Weights of a small GPT-style language model, trained from scratch on English Wikipedia.
Size: 8 layers, width 192, MLP 768 GELU, vocabulary 8192.
Architecture: LayerNorm before each block, untied embeddings, attention and MLP in parallel.
Training: a variant of SOAP for these matrices, 4087 steps.
Each number is 500 + 50 x the weight over the matrix's rms, rounded and kept within 0 to 999. Layers, rows and columns count from 0. Numbers have three digits each.

# q: layer 3 attention query, 192x192, rms 0.0363, rows 65-127, columns 128-191
# k: layer 3 attention key, 192x192, rms 0.0364, rows 65-127, columns 128-191
# v: layer 3 attention value, 192x192, rms 0.0365, rows 64-100, columns 128-191
# o: layer 3 attention output (transposed), 192x192, rms 0.045, rows 64-100, columns 128-191
q65:489560514486457398485556520503454666511517490509494541442462509563535447417508455585477449481459586410484598522485555572377513542600497588481360507523537407450499539452491439430515524554450518
k65:582465501518553476518584480506465485441549475497526589558498484552566505556532509508425543496444489550440460495511492503454519513483579477499532540500524519485483410468492539503449451543488486
q66:564479376464423428472519540535522495517583475489392574513385525573543502441504579513405519557520446602498493520467414523526537405506520464531451568549423428378456495432471444463537437475485526
k66:571547450466527490487477459477485548447477519431467620512538419506443452541508449598504547527520406490413540503526497512456576578557601551443468444402492553487475467480504500486551516521486526
q67:578535576564475453581527399499528523512465529445425525546527463375533571528597402485535446481627498468497507502374529503479487600539480526454420539585455499417551460426344474461463508500414503
k67:514624552448501475451453514452537540483458501499536556478517511559477456527528425561533427570442545489487540428536476488455503453470507531454545466504475519442488480508503576566464566459444497
q68:598457589455521471525494578478487610497480501449429602471557501524518598563579426467425483448529588478414491516472475541499468528503511626450371531521451561481489538438450560424467486478375516
k68:456472595537562382535486504470632540548479496534528496523516494585458519541524526605465536544449485479533477434532504489520488468543491565499596609428481490571481449425455516499551497460545463
q69:423609555529551439505465433491498458420519404486488423531612505497518438495609503579620501505414491501503468478557496477486571524503519500464462436547499428587519520432505521459535566486485423
k69:475427507498512561568529528448519580436446535462472541535513580488483475509521542479568431495490511492474476561487500545399591545620361511469412476503530461409500536556546461495537562437411482
q70:466492504436504504498539440490500501501507387591516486484564458443435442398543457511451502417530551550569553510478487466568491539490610522417452508559556541500439478532508524509561458488558541
k70:542500472553518518561580541492574547427513409619437519484524596505480631480501526487525508465437583445437494437488466480525412448541679476449391528531471451509466520426424492442508510591516417
q71:501521470550500460490533511527455513503503564398526487518478556459555571457514427454477505462534574524456569480446454565421529530509493493472551520496474455562459522543412462455469529563506578
k71:510507552418518544471460527519468507468576562419447513426393477480541532474541487556530540424541508510455561517495507517425478513477554493486504470552521473524573451529449542509424495535496490
q72:476481443484450576450512490463496450513505523517533423517474483512474464460501556516476564562500549533585526486513462490573468489588507469498509430469427482540513548467510528544515462467468508
k72:483467484529532537459526486499484579552440573493534462522467428488549471475541530602538502560581499495396461469515537491464483554524532467470516457464452551480440486556531532522488457475483498
q73:521524571515551435457465492512490472562448474509445488467540428518449488521550550485539508453470392486561517544523480565464497512468442526536440480565501575400384507498504462436539497525488512
k73:536524505522483513445510458473563530428510411557527554547505462570546465484516498586453486451398513506444500552531483465456526444531584580447442523510461507492526513466524523512476536504488463
q74:484439434464559506544587508458566411523536517573513493577515468463451428438457525483550471438505529535514590444479580404480531513501505510434549543529531533572420427525564547577504540537508420
k74:464553603480581497500477502489614542469500474496520546456581527548458477477509535499532543569435509506446535554534493557480485545509547518520485596458522472515500440499492485528555554471505480
q75:445491445591457601497562526474498388498491510622486458539497554453473482524526549498670430572518545547557488549473504385489451501452510461481528469506511433468555454571547476601528606517575467
k75:424570473481465446508500543459520490491458503504582516434548512497442502452383494564539503544519535418480506489515508494504513528518484462559465534517467443474436471498421438432531501488486499
q76:464368467555551541587466549412417391449538506484459475492559418401508538555494466461470439471508586516503442521544434430523435545585472432352511400564500485562493359593655451499365509564546509
k76:405529525510510470498468522508565549541514564504524496506520518567456544473441485523460502536493528440476505525587584527479485515462463499533539518512460434532494573480526422523491520453503547
q77:377438585408477514535446439535527482589547473468503483490522565480489595476375510588527569477534359422424506414489508552462570428458454585524371491471488546525483437516562484497471508528435498
k77:506487357536524421470450532488433424521619437410552425519585454400446492601423538492521638376472377540461545615522444474496496497498487415586499468528618656550474491529508524510457484516505592
q78:531516470459556478553472419444464475453504491462551516423534493399480553498558562541579455546467519547505473489506487462548444467583551533429522520421468491586509475491589463606516440475413488
k78:432510581567462495461532392490432518490473541502495532476482538487558513491625554546648364496476523463460380542478541543463501568497588493558525510451421478566486545466476573496533520468456617
q79:502481454471421480426506512533409529549555452493394433525436466461503434524587579505472570499532590572509602558453462484486455582572460546416472442485458556410584468558602505422432536449508481
k79:477483426541564559557487486508429486520530435473420375520366570421480523611589508569434538534492621402443537479528446536583467467457508527410427497494496428417559504513455523448458543526513597
q80:467519440588375524376415522567579552472594492467539654520545425606566527646444444541449479511528559442407544556476540476501450449437437462547568449510480605581620433423461488450564493487501518
k80:468516514559423437449446585594592513454479490558435584569518563506563409525571418432478509545432553433465478515455480525573519489471502421432523523600518623545398472458436497469502507513415593
q81:447482507416477549554528488526485581593389461558524479620468480398464536410444582484606430562633557404564470505518416480418502524434390474430424495587460504531428543496568478417472514526503579
k81:550538411555473593538555519535563499479455482507481491456447603386482523464474465468661512441627473503602478542510565478410511478507492443438499505543531467605460427563474601466432465405542487
q82:551402520506539512464439505414491434489605442531465524512468466500549534526531463501558476473565375429412448482420427474415512471435549475503522503513579413555514523498578514494468526526470513
k82:486474516490590358452499407535554499466453600545616509577325450499512519584485517521481555517527427526421535461450474540498532520543451583475551422350475523475545496488528480458576486449564524
q83:522454527501502542427462525537459608546493406470471530517416486513404499468504468480517415515513517471492537482525482456565555408519504417528474485509420364510481569567584446525505554491476493
k83:453495446509486475471492506472586533528507475493584560517519462578546587476482498551506544562449425462466567442619528475502471423564545479529470531467515521482557516585527524414424547394546512
q84:554455596428450590440406441563493579467460412459475506469549510472477527502444445390477465499553435439504446615449476555530471519464595549485507461574510485534511485419557376427486393490407502
k84:471474522562486559483522490577540528422418556536464575545524513440469522455434460467456561497460526451467419624501494450605502466493548479478533465503597529603455529432467471462506492516515495
q85:488380428398560576419490632463528474557490560579529431492410583496468535487475502425501530486511525563469521537546527519499568481522583451506568545476567419594435492582570493486491519529527523
k85:623422474494619463476548427448447498492580496401563400513486521491459453453430516540514546483567498460512500496568499568467571371559561450550444494545587440525559563478620453525488468549452564
q86:562441439508515480443477485466467416469438519497530579558526545476537498490563415451483542545533592542489487532414540572463488517506568610460457574551430477467414538602447464487406434420499540
k86:559519390464510545466545292627482498504557506493526587512493447469489477470433543432548480481472529541495515494545370449495498529453523542556443469443435500482470449510467414442414574436511529
q87:544536517523414527527499557529454536530464550526501480524490508421510569588406548546516500564466526444506450421498401460537495541497595427508528468482582495539448503529440483504479501503497493
k87:519524480451466485505462484551394396559535532489539625467471519560518532499518398523536473556437496432532464504536463482507446450409597585549468540474573474541541522442532549528520521472451550
q88:530581534538497543512491576480395589402560455537507500458535467484477565473522430446486475477449581538475536538497618493484532568641491407481397523539460462467509525489471503474592508520546448
k88:553526471532584507443433482488458522462459490495505582517452438533498553511546467478460585459489531568520483495492576503476529575586542580524449454464443407453477431548561539520480517502506431
q89:517492509449427496508452458573553512464524443448546574547453590573507433404445505510463420565511503430504439466512463504512532463547486457447513544407564474506514414461499550460439552409507513
k89:486451601469464509450443547476546511444387518518514487462397538594541526490538488491470505475562483442473406530518517510462575492548545497542417572453491542474472475564539566556366421417505476
q90:465570534525510451550465482523460587515476487548457539516462489540474425532467498461524484538503573469462443535443497486453539544469529484496584526474554426527549457511481514490552516481396573
k90:475561499506501487542515458526568577493466450509407579445434505495552496552430488418452435588587577537447407470481586499423552442608549533531518534553475527529507510428522625476484533387478550
q91:506456525441480513492570484527505537523452426446509487518516557478490498459505485541547514534431542532542519622491583453575540603500478486539534506638532491476498487550523452475519541541500433
k91:475550447491444545599471519543574486531495590465544473523467548576487461535535455602505549546440500455467540482511543322521515504460500457596537460520406500535579530523519451583550603544520432
q92:477509500560536533477392493517522506499488519535416440459482539505528424601510594441486452495456564524475439488566504470474551501470477527536565481450448410487467407525447589496433479501540496
k92:471445563567478470571514591593484506597524568493478497574544599465621481499481492470556531535538606448543482544423472529550494446511535554536424506549540465485462561517500465513416572547505501
q93:519512496450575512487445498501499498448553500558472517529531519531535542543464471521566501489492495500440507406555485482535442460537538500466484395524376520497484569389415535363432463556509493
k93:520471558453489496484524478609513556525518594505559476528533457494508556507432530488624469471576468481402549439508456524429452451458544442507541467490504569527431455494497463451383440556556556
q94:488438459584528516649566434469453596527492438538446470541488549468422559513502457551488530530606577460523541597464521436539490474495511455567490496468451428547468508499542521581540533481453517
k94:495602422485533506541565542519494608524503511526534607465444587561466551498426418542524498512521524562507554546546523473574550389498561370514515454519416501477511546425472508524484525454545517
q95:540456575473451465460427612463499483549500377464422455550569536505451514472493423441588616504414495503532455520504417555561429541507448546543445531482530541499500514569508562495539482510568445
k95:512440454398442664446473627430529510480540461448380510558495546513454498477519435493560572500403567423504498563541589550489534538529456488444412489526475488455555578545533466518551444550503539
q96:499502477541510529427473510464560530455453451494598427554420513484514633398521473469507563514511499522512498512474558612478580515551528513571437434567485608461517404538462549500434406431552544
k96:345515513499506501492477442570522521481447434504467559512366523550488431435478453649461530474507505529480521523541527426522482499456573546483562516509407488580467509425455400481460428493473440
q97:493516496506593546410480509564502615450523488451514543487478448468444515515478466597478449514526529503505537441448517537534516449533504462422490487451522577461465587530504458461486456512523464
k97:502554444552499427455484497499501509455549474461483407510488481505478529470519570478524407524525455481485449483485491517450499577429493448395514502486468493521458513490615488482557459440479508
q98:503481562512446580451465491530512525479467542482486550499485431480496527451448416485488462500526424509556556488537500546592507508530486455527546463520526608525526547476461522507535487438518490
k98:560499641557518490446525553403532498451610533498553552463497521482484534527474385448542520461505544489526498549520490495572592520488503497453570542550454543506505475493530440562523520400522545
q99:548538529500574531524477566500439567546570544492500526496419505619540473421351482522522448562527593615463471550541482577480542426573544487417442472450555469585405543524416569518481485468480439
k99:528498515404629483472430492481547576499441536494482488454529479618504565462499589491555441625624432570408418529545471533451537364474570535490422445443497362519426435571516537534493432502478470
q100:436465470464527485680513527543631498461522516380506428491603530500492559527521521549474450500449421523491586544437409501517504540497551414518517529500527528576517544517482413537515570499449559
k100:479515474550545542527494483476518445506518566377457430485599488515454503449534486609499473534557419558547437597567440551667539531458532515450486478557462497502479553572592521496531443411423561
q101:430481566409493534541531574458550559530485480536605513534487510490574489515492422504477457431500503414513545464445491467400486554501479589466521487463463488450495445589431412498488515495537488
k101:543488439560542581489507548401578508548491425436515504475488492496525525517559410455550432471502478499508471406440472549463563480561498572521531429515513521490578434538592484439387576570573545
q102:556542522483486515491571558464495510458507473452417481452492455599491572582532515536547460547618530502522496591565497495527473443543480500451529533601437510489550574457389501544441466394447473
k102:563521413563552645445517453471547403520496525580416463585477582474501514597410499477640463566594547472530389571521503612563535513474443539510511537626394526464566546533459568496469438373476538
q103:511420342501457623519521521479571495533528433573440519568456506495522493546539557544518478511493487436502466499487535449577532472606443584498484496488533465440462535536490514382625446538536451
k103:475497454562409566525525450578449548501520509465350467597466566562546506513532571493578503574481504423514579422420518481552484468492443482551474484438492570540500552497558523428566550536520456
q104:478487476531499488520432556545456514502446459491500498470570451455512506428410462585487490455495503448492402478498482390609552476531476527495554540534506476548538531428489507465468407477516533
k104:548463467453426483557490503451376533600447492489536491529423452524508530486428401481490545501532547477563537455424452502447576457487531528456439508466611546560500535503560436531500519553562477
q105:570559530485551483559534453457496409463436501415443399493535518420551492451579463454439463524533558367525441464462510560612572562443427506508542540501522507565520469462348531439529501493506541
k105:511551546471484547523529484515567461506381434510526466488554490459498502506484400470552441515514564481497525505501493465452630559473508450605395494484485397607604512438483510450564490482449521
q106:471421533448399525558492444579563548430594508602399605471512578452455539447466478460453488493548531369527550445532514453554489504461543534413568464548542455522525440518472465477552416540580371
k106:568465535489504504476463517536435556503505526591539505558570588465489554486453445481490536387547425465489499471556533544498470418499508495476503480519523562537441496574497508546600484498482444
q107:516535407500472507556548427440460464425527512465399505490518508409605464561597598430440582488510573538534555543592478523455456420531514522465532516488526447553569416501468594489570397532455544
k107:442497440589531486487587431527585501537510571509472511470482533454546491516544508438453512515502565506447479535566414571453456463512445586554450569500547420521516483476527459416527597476532415
q108:476536564380475592532468415428529559527535437592515463499530528528504517532523442520459574559502484381476509567434508492525572543474569540512462563556393460432645482510502429570438479524485567
k108:525603526534470576535569376530434497577508489485516523548530393518552453535443451528509506452486469517475570468424576459563522558459491384550514465444476531436517540495452514538443500409562573
q109:505492519474443496457598403613453520542517474446520482435469489437461476476455485476415494487467525466533518530474518518569473430499444549428529552503495513492481552514516519397469471442456503
k109:586476409511459501493544493472467509422502437566569426504566486507503543486461532407437541565507514408470490525394491513586508440508595507611514546494524522513439482585577491412508497497418443
q110:529409588576496450513500519495506485470411512560503549428473497479467580578524469486510446497502576510499557494485450514485548468510460567371488454441488538484478527442422515479610485410535509
k110:569471514455541518487398551531381587466545445602458526537450497532573529551591582515506526473454495451442543511418435518431535467460531603539510484479543458476538370389388469473485506435576497
q111:463517497477530559496477473575590410464538530463512501532556404549548534587468593541469582563605458476536462490562529534533529449486457434643531438436437439590482514497501562477642391515496496
k111:389489497456482475383479584528465573509444482492449465582527478559550443473471567522518543514495521529499442509521532443725499452539448546539527471576455478476436504457474560412551455484421461
q112:469363363628413442528446573475515593400439424443496533505554479493495471560528464390488433564522468451487532501414549475498461539519448475554482451459499564519588423512503467505546467607555504
k112:497419488554458450540604609483423581441578551483522546463510536481431451466554394485516473479491552479591505397442532536555472549524491508388422428515441607484455512602440520540592497554511525
q113:505407531512574538475437446430424568481434523467458514524540510492494479466457540558570519560540499530569456542463535497480430465545518501479375480535465544513474601409560495574495568412545427
k113:500437439488460566481395486591472498421534516552499563479417453501495552435501540585494515601520496450480502554518529521469453499385457535507517421526505552474511532483496517521509405531574458
q114:519427457526542515532481411490489566522464547519461526531496400572559429492540449485473465547554479535472517534376449575353531504506487546453448475493435482457442499357474534590459518529465481
k114:470561531520618572528492500518509541489516505539509519461471462543555604535490543532469548523496501558467482492463443486510420459538498513531465493395532463411496541411462507477479537455500549
q115:533405520539479486615521485479563493564490417466546437481493546455413491514564487452595462524509507467455475524440510477614550405527494476532527496533412520509516496609479422444588474557543619
k115:522399487509472535461526437402515407443450517492423411436491457460525554477497461520492534550561511545460429483517521380637567499513354484503575500538480555505513522551427485559542560445541498
q116:564540508461523458409559549517468519510413543466526593488418547524519516548516435474586484501572499517552484520451507545606504508493466590525433517450430461431546457471584478579526496486503483
k116:461509486501505436442496497493499423478409553455552426469493550519552573431579498480506459564476489509533514528525479556488465494510469538469505454524508526532582510482484467510539505446536493
q117:460500507536508391569500608463491560513476422502446515526521510610492454522474460565490466474505547516544492562490448551531475521529543427467529570401467505403475492502501477432485471479494530
k117:562562461397428492459422481443492532543440534489463517494421510510463473427390519624583513516509600503565465492575553531538451557518580506518444449458514451407510556510534553445488472539446475
q118:399564470519509595512451446568585556564532534573502522513484483428615460461533498500548475490510492475594524492549416509496514429501482505501504458475455500506560484491432416504427506465540487
k118:491595507560443502414565470481515554484629517523546564473556467366429496521494594480486414504482457504477507504516574526595541475498501552573482462568496632463545527471437480418365600387470455
q119:468538459484547421507458538485379442499505519414531556481469461560517544512561563560445478489524378504492576476544532566429546467517448494515499452465420470453477490555507490411560514526495519
k119:482528598449559468545571550506412493473536515381552453448510454531517485428453660598536539475552561506437490421527575486473461538424429493498523517455492447481574487479546585511541517442411653
q120:484500441440442528448552525526530520531504563533509431450483488540559451568436433464501420473599471560522509533501525568521525500556496565591539556499531496441426470444494494434458535529418535
k120:433529490551478467530582493600519456594517514481447355529534573475476505512422450580544462444535545486536466376508452584571498442537490589580530498504596452462460492420533495414410510488469536
q121:533495547528446485497539480426498601570535565564527462524528502566542457498631643473456510445509429487556517370501476616470553482533492522425526550383591439449467503548536420633454472531495535
k121:533585540499471504380518451437489565492404473489450503454516484501459523512572541445532488494476476538506617387410466493519485449469484502454551439459471515381519550407471507503532431436438391
q122:537555465528474482607475396536434522448538573513672514474553446488503458580503519496527461398472445479515560415515525523503466596447562474511465553558519593502453509558526465543413534527595524
k122:501430620500595479512500456469469521500549523467570490428616563480431483549534462528522505412415493545469560488506490488559416462438579516468551508593472568456484438517655582487482560468525546
q123:472438463580573529561513452516425510425588471510462507607380505359534536484482422422484542510551519538419427448488482512548445584528504469486467594470476552478506493404475474510543504506540536
k123:471474389485481473471446535579422496440611382566542554493411533519496533542509499450556478494511519546519519435549546396468517499529468540523461553514474589462545508403468462503503472434509545
q124:518426489476489497482530462546502588473604444542562402475608457567491573521519489460497448555409534548535483579566442416528471548430587521377478546500467433500423511559527517436511509492529413
k124:546434466557498398572493485523441614625515475556510514546530455483448484506583489529449379552403384525451534512450518462534492468658592500568478572516551481410492605505595464497438501540519438
q125:447538530503422502503557487502374494529417567520569492539533494414450450504533575544514482473412514485468549489486501382517420527442482562525418484561506434491444458479497481529386509567440511
k125:497500497536476516594523505519401487488436590504610550522595475377517531539501487409500457431510565596503528579463517412531434523492544457501581416483629520454523458574518419494482478586522578
q126:597436474507492582521472577497519493552437475496548537655463479484475436555538517489450499496475590464501519389500465514498515529451518502429420423462473567448454519435521472570514401531441553
k126:515590482557446540573453493541482494466448502509516572537479330503625469485461541473537462556455504528451483454533473513555484470444514525431452454472505428465573432468417487525507472466526512
q127:591516500495509509496505492457421484535537522492511449517582412509488476553522538534431580522525520514464494506473523592508500471465548511615506444495549469402505434573591512603518503473527623
k127:574529476482522485478461436496481459558396528493549503434546469504436487538371551513398573489522566456535436508488465571523556497468499503391436490554596414439393450477563467501522423445507453
v64:539533543491425482454508501536536543488523560489473519401546471543456456475528401460575515537496431496486533523407523505487467453512473505493501461512564424465497566505532431506512491574428470
o64:575432480461498424540528458481410413494474447444532486518521520469522527504556530507414565475573517512508529506437528570531518501487558544540434536465495489533552524554470613486549492382563491
v65:524514469570602509483448462429511517514532526533560510515546488580486494546453386444494532619539579559407475549521447489533481529468623455489515528471440515456464527440528513491427501494486585
o65:480399504525413471485558534566498507463506512463424446489457584480480486557490594435519488514422528433512526535528462501438499520495452546491519486506513487540511483453469459539501570453540501
v66:521544479551548372525503505527440474509504519511508490488536590540459503447446420468434488602427478546524484488457549509518499536519525481455548537417555570472529509447477504480508466549546469
o66:485450533479526524509501504550480469545448527534547494539469437500482427487518600590492494512524529415494487496552547518507487432484448556473482485498462401470510505527516460513473448397438561
v67:500485544429550545428448556500621492534550462558467545539463501539593487488446491436531520486484516454533386579462543511483536657521488566536457548564537565516489583532519533597556544409494470
o67:501557418490532456586495515496371524423466502501528436513471459480479472466459491460415487436484483508501600480586496506599474447523432441584554514479475436474447501554542473469471450621462487
v68:499504454506472399550442561549473506413531428485483523519509504485480564501472448543590468471507493505538559535463499507468454503432389484486530490410544427605501540505522487411486490557599489
o68:521563574526491480486474425477520511518456538496584478446541490548503469511518554489388455540541529490422522520494504480511498473516567567522521571553520526485489467465423558560426464490520472
v69:497499451510654461548430591523424658511494497530462565491412513521375528505607599517508396468507513486428516425522379454418536495515585527512453497467540577481432513435450432460516510554557493
o69:492543533501428511559518472443522299524423551495557446552516527550620425502442531473467474488457435475578541516448547554501527549464417477523577540507470478509631519459540486507417577486404508
v70:443545564472456548538472571463553514474454431567410529465538447495611511450473471474501339453554534566634518548456469557507480477473487504445418532518465505545566455433390529557436446502577433
o70:543477527482480485440533452508455465491494468475564454493479548471465494574605514470559547542445512491507436536528510435533565497531520595489519440552497449440523495548544497416598463534497529
v71:441634557447536581487515479613520463476531478564467509445617536560572396577489462443497531566462553516602505532449552589508516555492521420505582433512520472458484524482565599517620447447493527
o71:492476499538458449510551622434504518459535548438510473461500616454556509559548435493495507483568527579460570480575460545456551453527526556406479502488568443468437485580487508469464527520560475
v72:514543476517447431452341529524491465523499447529410531522470569515426506518483552577517541626478429488410512399415367466424511462540488476442591468515520510540427543530547510468457531516473488
o72:470387581510533446576560466530554454441429500424473458413590451538543577411545501468472472479578441504520496545455557542555491562472454518455429543493415548481559490468440542512531470526495466
v73:448478519555501437493505499456485529510430462479527418582497527587516444528558546507484528389517470571505501559508464565471487546482521441527390525507502474540493407494522362545429562481498489
o73:518581457476412579476437462506543472565537448583511510545514607510503469478426440482494490555517494440501534458575534525512493461441554466503566529500452528515533503483472587451554495458562490
v74:475472594511499577485469526459513477505352461477493485526436559501477618529401399553483504461510508516416644545600547418592533505553481496546565457467488495494443466450461512500549482655548509
o74:497544340566424390419506473529496481525631539444530473495537431524550401573645636564467514577453556428534539487431380545540494502511546453488442563534417511497490469606560465518474518481433537
v75:458506457395486589629442483447483480506595474446582575557477516463625533518565474465458450425478563498564474512562479468496552525559475555583443506470482443554430454538507535497549502438539517
o75:529559475572565500402412471516542475525523493581425437427529553466510580570471468445566518548547413453509478561604515548612500490534547445474498509493433521460542563492523513483492519504471552
v76:475521524604462455537438437610538485412538527488510498530562518492467418511496437485607584547514500450430525403503481463596422467518462504611493471495536564604590392501476503541464504564567467
o76:563488512459517492501528523424456474558457496459481474448513451493550566495551532541388494556513483642536472627537507607479507585426533566441487506468558449517444498471492563571476448410426570
v77:445492510447567476421421525508533501497453545481495522483486510541478562456501593487401507602454440394489536554515494447410485515594385490462516534438421476509573528467474391478556451565599492
o77:550438455546494455472527516465473512565432528507561522488530468546456501571485533495573437508475522521447489346473456599494497463502534423525488509434614543464489559520545481503375474511508415
v78:495556537531573422511486485439514529573494488516485492476447480535443549432533526416439576468463520478479514396541544577511415435458516465435516428439458440494639511483521495497394509459582541
o78:501373502477445465516596456480525423588458538519593518537473611498522547494448542539594505570475512520545497461413520476549519590472436497560497561451503517503420596481511445532544506510403508
v79:493420524529424505469466370454399551457523611560407431515478512501478468440532404492401544517585554465492468618517497508531466481515577481466567516511449446519454476565539544403497578454552453
o79:447682530524492506439451617531633475513505480482544513537448524571417543610474584466560452420454523513540544416524520484464478516440426452488458453458483520534568492544449527539529459513459564
v80:474549535501551510543493502506599516500530528518528483445442533517561570471464536475500513545497478579551562480444421482447486505534497503570587475571385482478494554509469483451419463514501491
o80:521502514472500421472519523436463478433442476557454553610592436499514479521544483538484529501524453409478465477564554472446548547481515500479492522521592456557498437499507542620551487584426521
v81:574461514470483631458551566444489502562449498541437490515436525519450548406561454420498459530516526456464459579483476536456571569500560494510442529508469610479445416554474493446488592432499482
o81:426527456550471444489499459528565513503499563475566549548538584543549429475521602530508528490507428464537545460533486474538484476470521499450573520534475474546486591492460535470543508587512466
v82:559595462508543470573544575432561510434473531453381568509511528479534483523490527473601527412418473570486584450602496511414547465496535392558507498446401381640493460555434506383489548421427471
o82:489449570535516527539464454542494514581493548505541532557496542448453459437512482469495468549495474479510508534503525486592482557496512583472539537495519601425503575463476486614471432573578551
v83:541529480473417442520502521546500426472483443536468513474417451528500503543576621544383537624597523532388484518406474563551525475581570418405457533564467495566483489460428497492357489434494557
o83:516475605509525534512453500428493492484477508507538459446586579464509504450535426532612548403446469445548469428491511530527464519483466543511548556514519554526491460545501572533558491606554429
v84:510535442524622541588495598448563496487523491503400529422544510430436500535456543518407498433498584443525436515563539481503567514461451501514346555457405465430479529539411555621575485486513445
o84:555467575468417511430534466531521492567454551506523481504446534521543516502494457525557431449511520526494518456545534444499445492472520502500563464526526503541434513452518485474411483504429533
v85:431477484526418619509497415504479446427548468531447453465510507479597532500486459522556492598568496412482561477576553608598451430545572463560488516600464418473469511522491559457626475541509444
o85:533559513469548304412481573471389454465496527453562466494500517451473515544620537442431484433449545587428470487467488508429562527504495599453515528549517548460523443598505518495538472547479483
v86:470449429523563440514451531550516461529490528492462498497363572513469503571592417583515471572526558473603459481461523503449519619524546477592420586382525494498511474510557452517503546555582415
o86:514495584455512547571463428375475451448491512554627486518532429469462430458413570464483434387482480363483520532461494467586409448516441487481509408558442572412475510524482445413403439488454487
v87:511486434450455539494488551543407427499428567546495458673544485577479538541461466412527550543468384545509512396463481480537443481468488592541417477506455546515533567535535522557589493475466434
o87:610537595445573485514507442458573526480485462495472556417582458503459460452499544494460497587611559493505450614430488539500577513526538493492565504504550457568534456418516425431310459491489514
v88:413456581469464521587490521520553510533490526449465556524481464516534590418510470570562462557496460473410443463532436491571423356562560557533500530496392522547584541603543461585483409516418458
o88:566440456516546471478476477539439531450467431461468519492496515494487444491546518472531601473503556435560513527444442530476553558485384490561500443430565471537558515440472524481502608564511479
v89:468537498532484475532538449475515503582452490562568560569605497521527500588460491572440453399503455485570465620438517515439429532544479568522424503405457475438542483502525402510500525462430580
o89:561458459456516555452392498507471578451542462491462494522383515550454458389498445360584504508572535567502502499565489500500589440476489375405529444496530488557455504557479540557516447528535497
v90:407509500524455514522529502496481553529550484470535606490469586468490481423507555494445525567477580519486535534492551461527501522461412454372584522491544455489508532529481430425401570404576553
o90:515520532481453478423587461485460411492498579455510484473571362554520408483523521542502513454476426458476500473493391575445471561500515572586403456507530507506435526428514540573526405532406491
v91:491493454523488504533464482469558498573491447453444542417560567487596531482487411483472492549487476547582608464463516567419524448474467487591500459481467487483509492556482525414492532592523479
o91:466489523424444526418509432494522489421479564537534453529430466404476440465487471535533492488497546488493465468515525497478525515619530545483545528467656568513501519422545523493484397432442544
v92:556432548523452485483436497497372460496549463485533441517473459511532437397519540560390519467485441424466400543540537533488496438487501495447543544446512552439443573428560405483539445531506477
o92:497522461527521481622564579501596501475471507449540562561462497542448544507506449567659468554446565566453441570516531384429457471513466468553476483623527470508479495489538499488473572494559494
v93:402445556500435432579535500514515523505581540462515565539493472531495535520554507451529491437523490541546471526544636537508492552487517376458476526460529521623493564461466499431580484413404515
o93:521560437515501517524528513480482475532449484510486497436434567523452441474544453561491500496400509459471582426451453412495487507491516506579531496453489466451529520553517415471477522545570464
v94:491546524494405402465511513468504484496556441428534528601575482475496511478512544503439531493533549494446529478456547520522423503426602485550517535590495552510442482512453442565564437526522449
o94:439439434499573546456455492472448466496526504526449530414453565454454476561588442570505442527512517480490388536542525468524600484531452532470454490442560457554516558445483579468453571493445528
v95:477563522529544536471490423516391376498504469531524571421364466461490484492424546470390470439545424517578557506518530524500525618475480504446346478478502473455446514595593481560568472514616502
o95:497501465513401470550491534528596584498489435481484462528580560549571492481562440402526491514503583490572503535510471472580437420481447495461518461527509537489423446450445443466465498503444509
v96:490533485470574521467425459538447455475447479410510533490445454493483564551481456426459480686497500449455535485470392366554521527500569444494563478613526494537509497409520479431531394505454507
o96:474489521561505437523634534535511528488498508555485538438548485559587469552580522502480534479507484541523582446524572609407472543444413500519533438453494500420482415485473501559484523537502483
v97:493571514563435519512442477534428543515485511486515393575499589535428509551417615550487527531475462477535598493460436520496534498480568496534514516488500508520507465504518507443515536528540505
o97:462559450492547504538497543508535479446540509514496519532505527540529480480545466384560442510489585522480487556502539533507448533582483498568532512393500509547484437430504539520449584458472542
v98:534485476580588481498537464461473465482618464588505457490399302579514436587499493489505485512509451591447447481418453419484504498588441536546494457483572518503491528457390569500486478528495484
o98:527504533531471535528465484560535569458451539404497559473568585438467616441470497500419548463586565379593491574588449555587501477501500423396503493510475465565447483500582401437518472538452520
v99:459533512519562568498536611501503507488455496467502551485425557471540526502431547586612520520488475426457522523529424468480580394536531470443556405593497531456485466542513477466490548538460527
o99:524468465495433510458471480487548527494473470604502452397569453454483479536579430394491554441439472504471462494512485453518593520497520505481462533524524591553557542511451507507477475542593402
v100:488464480510441480555458448542494542456531439413547494435447530510473549518402392411555542477531517560518416498515488467525516465490552475474425524413462443430448439576498504520528498533453486
o100:481464453466555565423498579491499549550464559552482520497613459470533511504536586469440454502430489485438601542513504514445517430531515530573559379499559503519444522512522524443547435489546479